config.toml
d_model = 448
rope_base = 10000.0
init_std_down = 0.00385
final_lr_fraction = 0.0
steps = 11937
Each number is 500 + 40 x the weight over its row's rms, rounded and kept within 0 to 999. Layers, rows and columns count from 0. Numbers have three digits each. The size before them is the row's rms in percent of the matrix's.

# down: layer 2 MLP down (transposed), 1472x448, rms 0.0256, rows 1030-1060, columns 64-127
# gate: layer 2 MLP gate, 1472x448, rms 0.0695, rows 1031-1061, columns 64-127
# up: layer 2 MLP up, 1472x448, rms 0.0719, rows 1031-1061, columns 64-127
down1030 100:507517432478472519542500500505459547552480463495494603481497483524509536486460524588446534413507480481574502529450427520551471564457461498614474566414536428510518530506546428538491483506478474
gate1031 096:466525497506527478468551575503465483502510486411481446507498495486513501520445451477530518577522564506501570553537469556469516539459543530491477483586524497553479510515473578518521530443469444
up1031 090:497437484546519526510448396412463476492444487494529571507519479443471449477537529485504478526448438495547505499496574437518453481476425512518464464467477449524501514486486489461479557525412535
down1031 091:514454483513450510459555590450546496490464487528498498408476518537486445474494466547472547520581450499442458463474485499492509507435526485471528519522471494366475527542466480540539531462539460
gate1032 104:510467474515547467512481452500553519490542505412364560544489535492560488488478464568400486474524486530495525478463469539555456490524434467459532441509501506543495513540440502538500477454553492
up1032 099:504478411491519492502450573514519511443496550543499508495460521509477574529542489462528556504427453519458479502499476533462498511473497521515502489482502547469539502597507457553510488472500506
down1032 098:495528460451492512503453486551455503510530582510459490403526524518499535502457465521489524508493430433458578520478556498638520466493500540438478475491541467472476522459493476500534466509448491
gate1033 096:439450534453467464540554438487474485454472479563508587501531529440510482507473475518520491512480505466504464461546477546517548512541495525504495548486572502531568537526584517521526511453540426
up1033 100:465541503527506599453521528481521571575503538462502482467502448533539496471525505430460525542463462517493470482502507439507499512433484535493468522480379498466486477470492473558533412509474552
down1033 102:482440542494430520457496479470481477520564516474446462495476514440487497584515486480451492531566589500484492564484523449501519490467476499553581471460510538540519526460504532553473445489459500
gate1034 098:437525508514486562478540550480527506432429530554448493495505454501454467438436456497479540506569518443451492545405498531491530552509506428431498485473493451443461526518500509504486488498545568
up1034 094:510578487424497523580521559571460490551485487514479581504506461595488494529475435456551513489509497564576476480562523486490517527471443448529402525513551456502515527513414501585451544452535575
down1034 097:449480590548509515576575567439545448519496463546527461504467482499436530487513539525611556486451514496576495511549538499488493445482464450445535557504477573482556523480472497520462564540518509
gate1035 095:465513520473486499449482457443533498435474449468478483496562523552480483485526546520489505465490507492413519523512459524428450538503486500476568458553614488537456574491541527460497445508538456
up1035 099:481436497486506485494536450494468515517540489531549472459478565499523510445563500446547548510463465454507512567429509453494462501504505499455485487517487505504534477486536426487488481530489488
down1035 099:509480543502507492502437502577493548526528525451510474462426490487507490376511471522499491526509493543470542387534510486512506501415516497482440474529508473489449542466479496539485442478325509
gate1036 097:471435575545533484449535511457518529504477413453492441503573461509459523496489516461578583561439475528485441538465458459493488546443471480470453498492414498526496490530514494449499492461532444
up1036 095:474430493442412522467493480484541470524434521483504531476420522481529519537512411494589494528462449473533594528520555475539528497505488486540476570465449565441498433524456485425470544556470492
down1036 096:468512520453467489528506490485561506606474529496496409485486473509555437490551524508475541502498492535510536503480533494529479484552504511475494504575575457420457475549518459444502441545466551
gate1037 101:445481533548516483569559484504438542452429502501554450410485496524481460525498534537476507512565553546480464562511505545451424526497516546491464497451466574509451568504488513568547496472465507
up1037 103:507550501487527548521532538458516501558509474524489578515523533436490588515519527469544492411537529466448480479538448544492508491522412526475544580522557481480525501478535530441445469503487480
down1037 103:513511506469523503501480498533439515554514545509525575437566528536484470533494436459457428546495483554483463490468518483461390540584542521586531520473493460522568412487441475536443440455498516
gate1038 098:463501515568473502467499516549522543491557527525493478516500507520542522450414515464507480524562522583551464477550482429485535463517492509420489484514544533481407540548538538561579388528484504
up1038 092:522542535559471507500590571559469500459536476532446440475531490520539526522447506470518521453532511522535506471515482459484540479539445583468494569497483549526463489591519557520539446512488478
down1038 098:458474523503467467507498578475497536500498482489486490452450581495487493505464514515516438533442461550478482397509520458465481385501557517507442535505466527508501510531497482574525488502519432
gate1039 104:478491462521517499508419558484550467580475526529507425484507531497556522556578440479478475493530513486438502503466542519462475541564520527485552514489499528530506497544524550523535482513445535
up1039 099:435456397484459544426527550498508611502468568508392430449497497468519520462544473541542493509546564518511517491513542545522439508495476513535583512497498560458491504647479517527494481527516496
down1039 101:469569542504521530537486542439634531511495540509518408491443490559526543526463506463563495471455511497438491503442491465511455498500511464537468493471477496486446428509484507529473495428508454
gate1040 104:457540521511537449542444566488519524457576481470467485504518480451539547462539538487500440526508502433486566414471567549431465502568525516485507468493494568498497491529420469524545477477480523
up1040 108:513545507553488472561504504438462463549448490577529464498518544487529443468504511437520525497439481488508543488566514551488457525446519513544546473459579496603424522523567500482465538522492525
down1040 111:541478399462507528524523452550448461516497491484530460522561506473457514575491477484496471489489446488483506570486441473486534500427491510444474515489580449545538457491509499501594542517552459
gate1041 102:452430563510550535487463423472528547500531439499465500518549536424472559453477484497487560506527506464464473486462503544493504539509483437534435513440478496518549508481497493394526455468523553
up1041 100:458519504512548460498499515566548465532564513551551510497526511530505529483602448520486570532455556485501523514540466504496530509520510572468490477549499587510511455421401493542483522559553550
down1041 105:509453441490369515534545471511454518502421557552498434526475477582577463533483567582426504500421484508520479464547550493490476502492443524544526527499500507494553503529524429551457464538461562
gate1042 091:461476516596453515489481535437486529568481529491519448554439643517513550436532531479572484553552519452473478522550569513477459507538490492500492521504468461481536457472575495495502527530478519
up1042 085:518520511453492495399474446483504460533501490481474435620530512506474507491484464507571557469503506511470469591545503590477498493604531496415481570571526437523528424515551487525497479478481484
down1042 099:489539501492493481533493484588532522401440499496498470455521521521494519543454489571469420560532526502522551456404544518496485533488457567478529497496589475424477470557473474570524479490534529
gate1043 105:492523460476481531549536546497555477502490509498494535545514511487526531542464565540540442548454446457504531513446521499529552501507530494480559523518498468528567573538493486392459463488497475
up1043 099:567488523520475491472494481477507467454524501494529448491472490515475531539458482497535469416539481453487443486438518447526399450498432480469491504440477517482437430521593433502523475461599543
down1043 096:524527570515491443516460448480470490482504507437465488476438538521464523478534399543512500479459539452497453508529496480533487419568479491508521494452516473463528456502496495527483529497511496
gate1044 104:573535489489460494598511540441441491545506501539485495451508533480442483507511480509505489558486417467482436493478478557494524519432523527453522564439463545528526482525485522495492526538385546
up1044 096:466476492524537413475560483538505515484569509581546508506467505577490492516562535510566564546535567497425527517509536458500513487584463527526466497499586507440573539522467465569576521463550468
down1044 095:538471497421484402505507460594593544464476552515499499528574460548533478558479546537540523474484544570484506479558470460465575486603426469523557551495501554502495488511444430531486496495590492
gate1045 095:428481449456515593456469460478514500498531465442523512437489494469484516526566440520492445517507543433470438460521495438527518484521491480518460486556589485478538550525495461489453435442442493
up1045 092:558496499499486426503542466520505524534496549535491472597458523455524533516473545497463567518414435566543558525553544551475507483533467555502537501494447537501468449445511561494525542516597504
down1045 092:471569525500548497485467448517438509520554511506554538457520467544560449422517509536522511483471528575557446505490542532479528579452549483527514490527553536500543454502552580498515602466516508
gate1046 097:458594501456441570474510490526548534467557520478496552529485521487471444513532487487548551537581532497492511493510548428530441475462482547467516458538512456470595440511484536490546511478525477
up1046 105:512422507534535447540456569485520485463505528514494497524504483457541499543513538470535466519504481537536479557524445598534497555495521432526468547404461539532498549493517511445534458583486409
down1046 105:512531513513540502519525477434492511514464494501483457451535520535599476520500525448470506485504467518482411530565463468493525483506479450510540497529538453531517586479493492452511476500433486
gate1047 096:546462537557472505458535476483548479482505513506534537572562491460518478565469451548517466454486539550523452454471477532544463509537477453483501449510480447422561497517512462533516471503490548
up1047 090:519492515492558514457448497487530501433468521452482510487485516482509449571427434431557484432533514507566453430489486525530528537517476485452480490502494526436540516511556438544420521533552558
down1047 092:537463455457479501473564461460443520513465491532509517486438449463521482513557447490544549430452522458598550520494481555481574536524503464511449510492482494427506471545539476505508440591524562
gate1048 102:517578455485588514482436516542470569527494495494525498486601508596518497501482485487538437504523560522576517552469554579489548521563439418456459539529529494415513588483445520488465493477526551
up1048 103:522506474447554458491418516544517580547479487496471480544510512472471493498452489502459501454509511477554519571516544510466529436484497559516440488532535517416533511465496455463449506538540493
down1048 100:473532517474534565472515556489446467556528466445407443484470541511455538449467472437566497501400531484504467478488503522508516478504475503493538566502469516496485486521479502511430483477517396
gate1049 102:444511540490496528414474492415468524511506459431534515464562494512430538507460485485462479539560472482422604519456457460541565507459518464561508462511528548499437446488529516562555466506425440
up1049 098:477540505519549552426470493583545516545509456494480500503521555506571512485542548544541530552449556487489511451448506525451487536546514522437460558501490499474517508512441532523485516531525541
down1049 104:515559498478489560481538453553482531531485505479486486476512510436446556444508577515423474549466491435467464548518495493533509555463533509544584440534527428483506541569590474494422438419566590
gate1050 100:487496485540519510481481504527432460550520553515546519487511451485549522536489579572560487501514545494540484514508466445544516549447499420466523502481522483532495503561494486510450558495471502
up1050 106:512532493483504476562499465573473540497536504526514413479475583526508468473535477463528596503539498572534472502489506488547436534456490492438468493458560533441507527501487527549580471506515510
down1050 104:541446494473433529424487519515482505483557546435511485479537460438529509437455501469533525557593551483445464526521506521550549431452536514427537534452530405526427501470466473485469461510478515
gate1051 102:476482542549499537535459482453527523564451538514516481521525475448537486416429491569412546451555525491456540495525479528508454518516506512513477384579479498480437520492489497484486484489473493
up1051 101:514527464528441467429543547525404488467456536477476471519518464526502505553549476424492470534482415475549482590498471496509483484554451513420521513535493501530545551484426466562472504515509472
down1051 103:438406490505507493518493460448454521451454542483539539530439495438506599524511436408502530510566653443482529536475530441489519468442458492441454533497458470481539488530508469472491482523501478
gate1052 094:512511591592548537508511498511432529517647456499524497453474499570459431527485505514510448509435537538518473515490592438475539511425423474503516377512498509550543588470480492418402450463505444
up1052 093:458483564541447504511521549485487497502592512499572513501536521539494454518495491506549469515508540530496542453474514486540599548450468552500516464496544461565460516562478528495518483465543538
down1052 094:447563551427470508518529472585400496508428481531510518498497515530510514510417438501448508531480412500498496508478533496440596512527511554511512485491551506480562462520473516530503477506441432
gate1053 098:502586501525456515492502504496467507502433422498474479520454511537504536511481586494452510469530426506450538561507441469450479479478500494512494433578553588499444549544532503495547523496468521
up1053 105:505470472473508471464524561483481499488530535556507471582531507483481498529482556502519515517496546541477509458512490497482516497410447440490490530429466562445468585479519515502512529538470480
down1053 104:513593480513560496535555441560552485520479546525511491522471495524551454543480451489531538531489558443613546496467502454531516517514516540452494526472547515561558526507460542509482566448454498
gate1054 099:468504491511629596467548542492452492563488454514510459512425535506542433447456533503487438530548530436527500479479553493409483481488435512479497470495509468478530559467525489530464398467453526
up1054 099:508435606581481499451518437504510435482552533518533433559579546451485411491500441372471453520432475519527540478476460435481468508593418519504513499560494550547504533538455526501464509530508464
down1054 102:555537521559516555452518475491520540472456507467513507450544514442448490507494475499428533553516478475445392499466536481591483494431539551529472512513558517480461451522457465536523519520509426
gate1055 092:502465488469452424460510512511493561485482508534487510498468471414452482485490471488518429558486550486551448499509454439420528541569527542500508425566493484524442460469546498530510564479531508
up1055 089:529533488440542535561493544517500479492583526589479569538520585527550530482523557508424485500541479549465427492516614542554479469497430530474501550407480538487530493500548442492450480527471423
down1055 091:497565499477512553516493459530563457507495532570557478417524468474479474473542438576515504512567461526492446533513511500504456515399466474505518451501447451445495513497440511491520515498530464
gate1056 104:583546557511483619474509502568510488458565480455571513475565561434476476529460553524502489561479426514503451493460515486543483471393453452545474516458522441481494462509458525514505494494500461
up1056 108:468486460428539513474488505450464473473451498455507474536469505453446514466508495469502457473511538523534490469470549472438485530511510510506550516498554499588474547534523524467498513533444531
down1056 104:448531555414504530521449493536523461403552545510524505521480495415502451428602553504615449462538481450452541479487489413504506509511527539505503506507506448427563513440439562544587565491549524
gate1057 099:456515405420474529558507511509466510479568484470484511475509504597548485470454538477494542494486501440552476481482473518516504541518543481493486532536526443519540480468474472454497462549456506
up1057 095:488470555487504540500457501510562506527484407518460385478444491426461548524522485516494466518540462541482483443539469467538498478467488465537416470491443551523534506443525525519472541489501480
down1057 097:555534561473456493533513530472542463450478416530550470486537501437482550536492534534543431574550531477460456478455460486507532578465445510525536526554543448481532544496483573472462477522473508
gate1058 099:509538555485429553537439472448531509495530545445566480487503483535486479509529465521471509498464433483493490496457497629476533524511551516490456596473457491465494509479460499433490466472486468
up1058 101:555496496547505465521542576514536489496474481525407577531542531448571566559539547482465507438504495526472496502573537490553551486489553439482541596534469492392517487520445476439493480475540549
down1058 098:481497570487530473588475548554530545472533514533479466480487512505501490475504530510510512544487557485425466568497422458555491521496506481526469517436467527487441481479464416484478489487515533
gate1059 102:465498457515459474482524423504530524502419528507559472513504481548428445444531451499428505599530552490567528426529439493496425506488471460476511507543499406539539483520469540485493512482550435
up1059 105:539391503536510539496485464410505498476517538533552534539526504481573525540551529508552440529586470523463529489501532515548425480483501447485463466497447455506519533500464451470488552530480472
down1059 105:564519475508480426487471600527461524457532500609475464464515419474536481512476460484501486497548505465465540483505489449540508467426463487531489551486523511478506512500586474477519482477530565
gate1060 095:479519436582511510521540498503435510563503497400452431516443502529535427480550523496443492466407523502480543515465420469476500448524454496541515470528519511428520499424450546575545501475427523
up1060 098:424501562417465470500496483541541470448465526611513551504543526471420509519429503497564544494556499477529440477482546546519510491484566498468566490380511511513533518543537464475457496547524472
down1060 095:491537561512568542453401494478542525553420462471451468462479508505493456505544440460448494513488527463465472474575444458524555456568531562438435499518531481568526445484486561548568523426540501
gate1061 103:470581513451477452441483520534505603451465479481481549522500472531522372499582464482409501531520459534438490463515470487468512496539448510537505431533524491444528527522496467602502488463501501
up1061 107:470542590540469459446519497502504560525489489455464446489501480428477393527557538473477518509424489493454484486557539545475526507495425489562507473491560528400453540546494483546524491510521485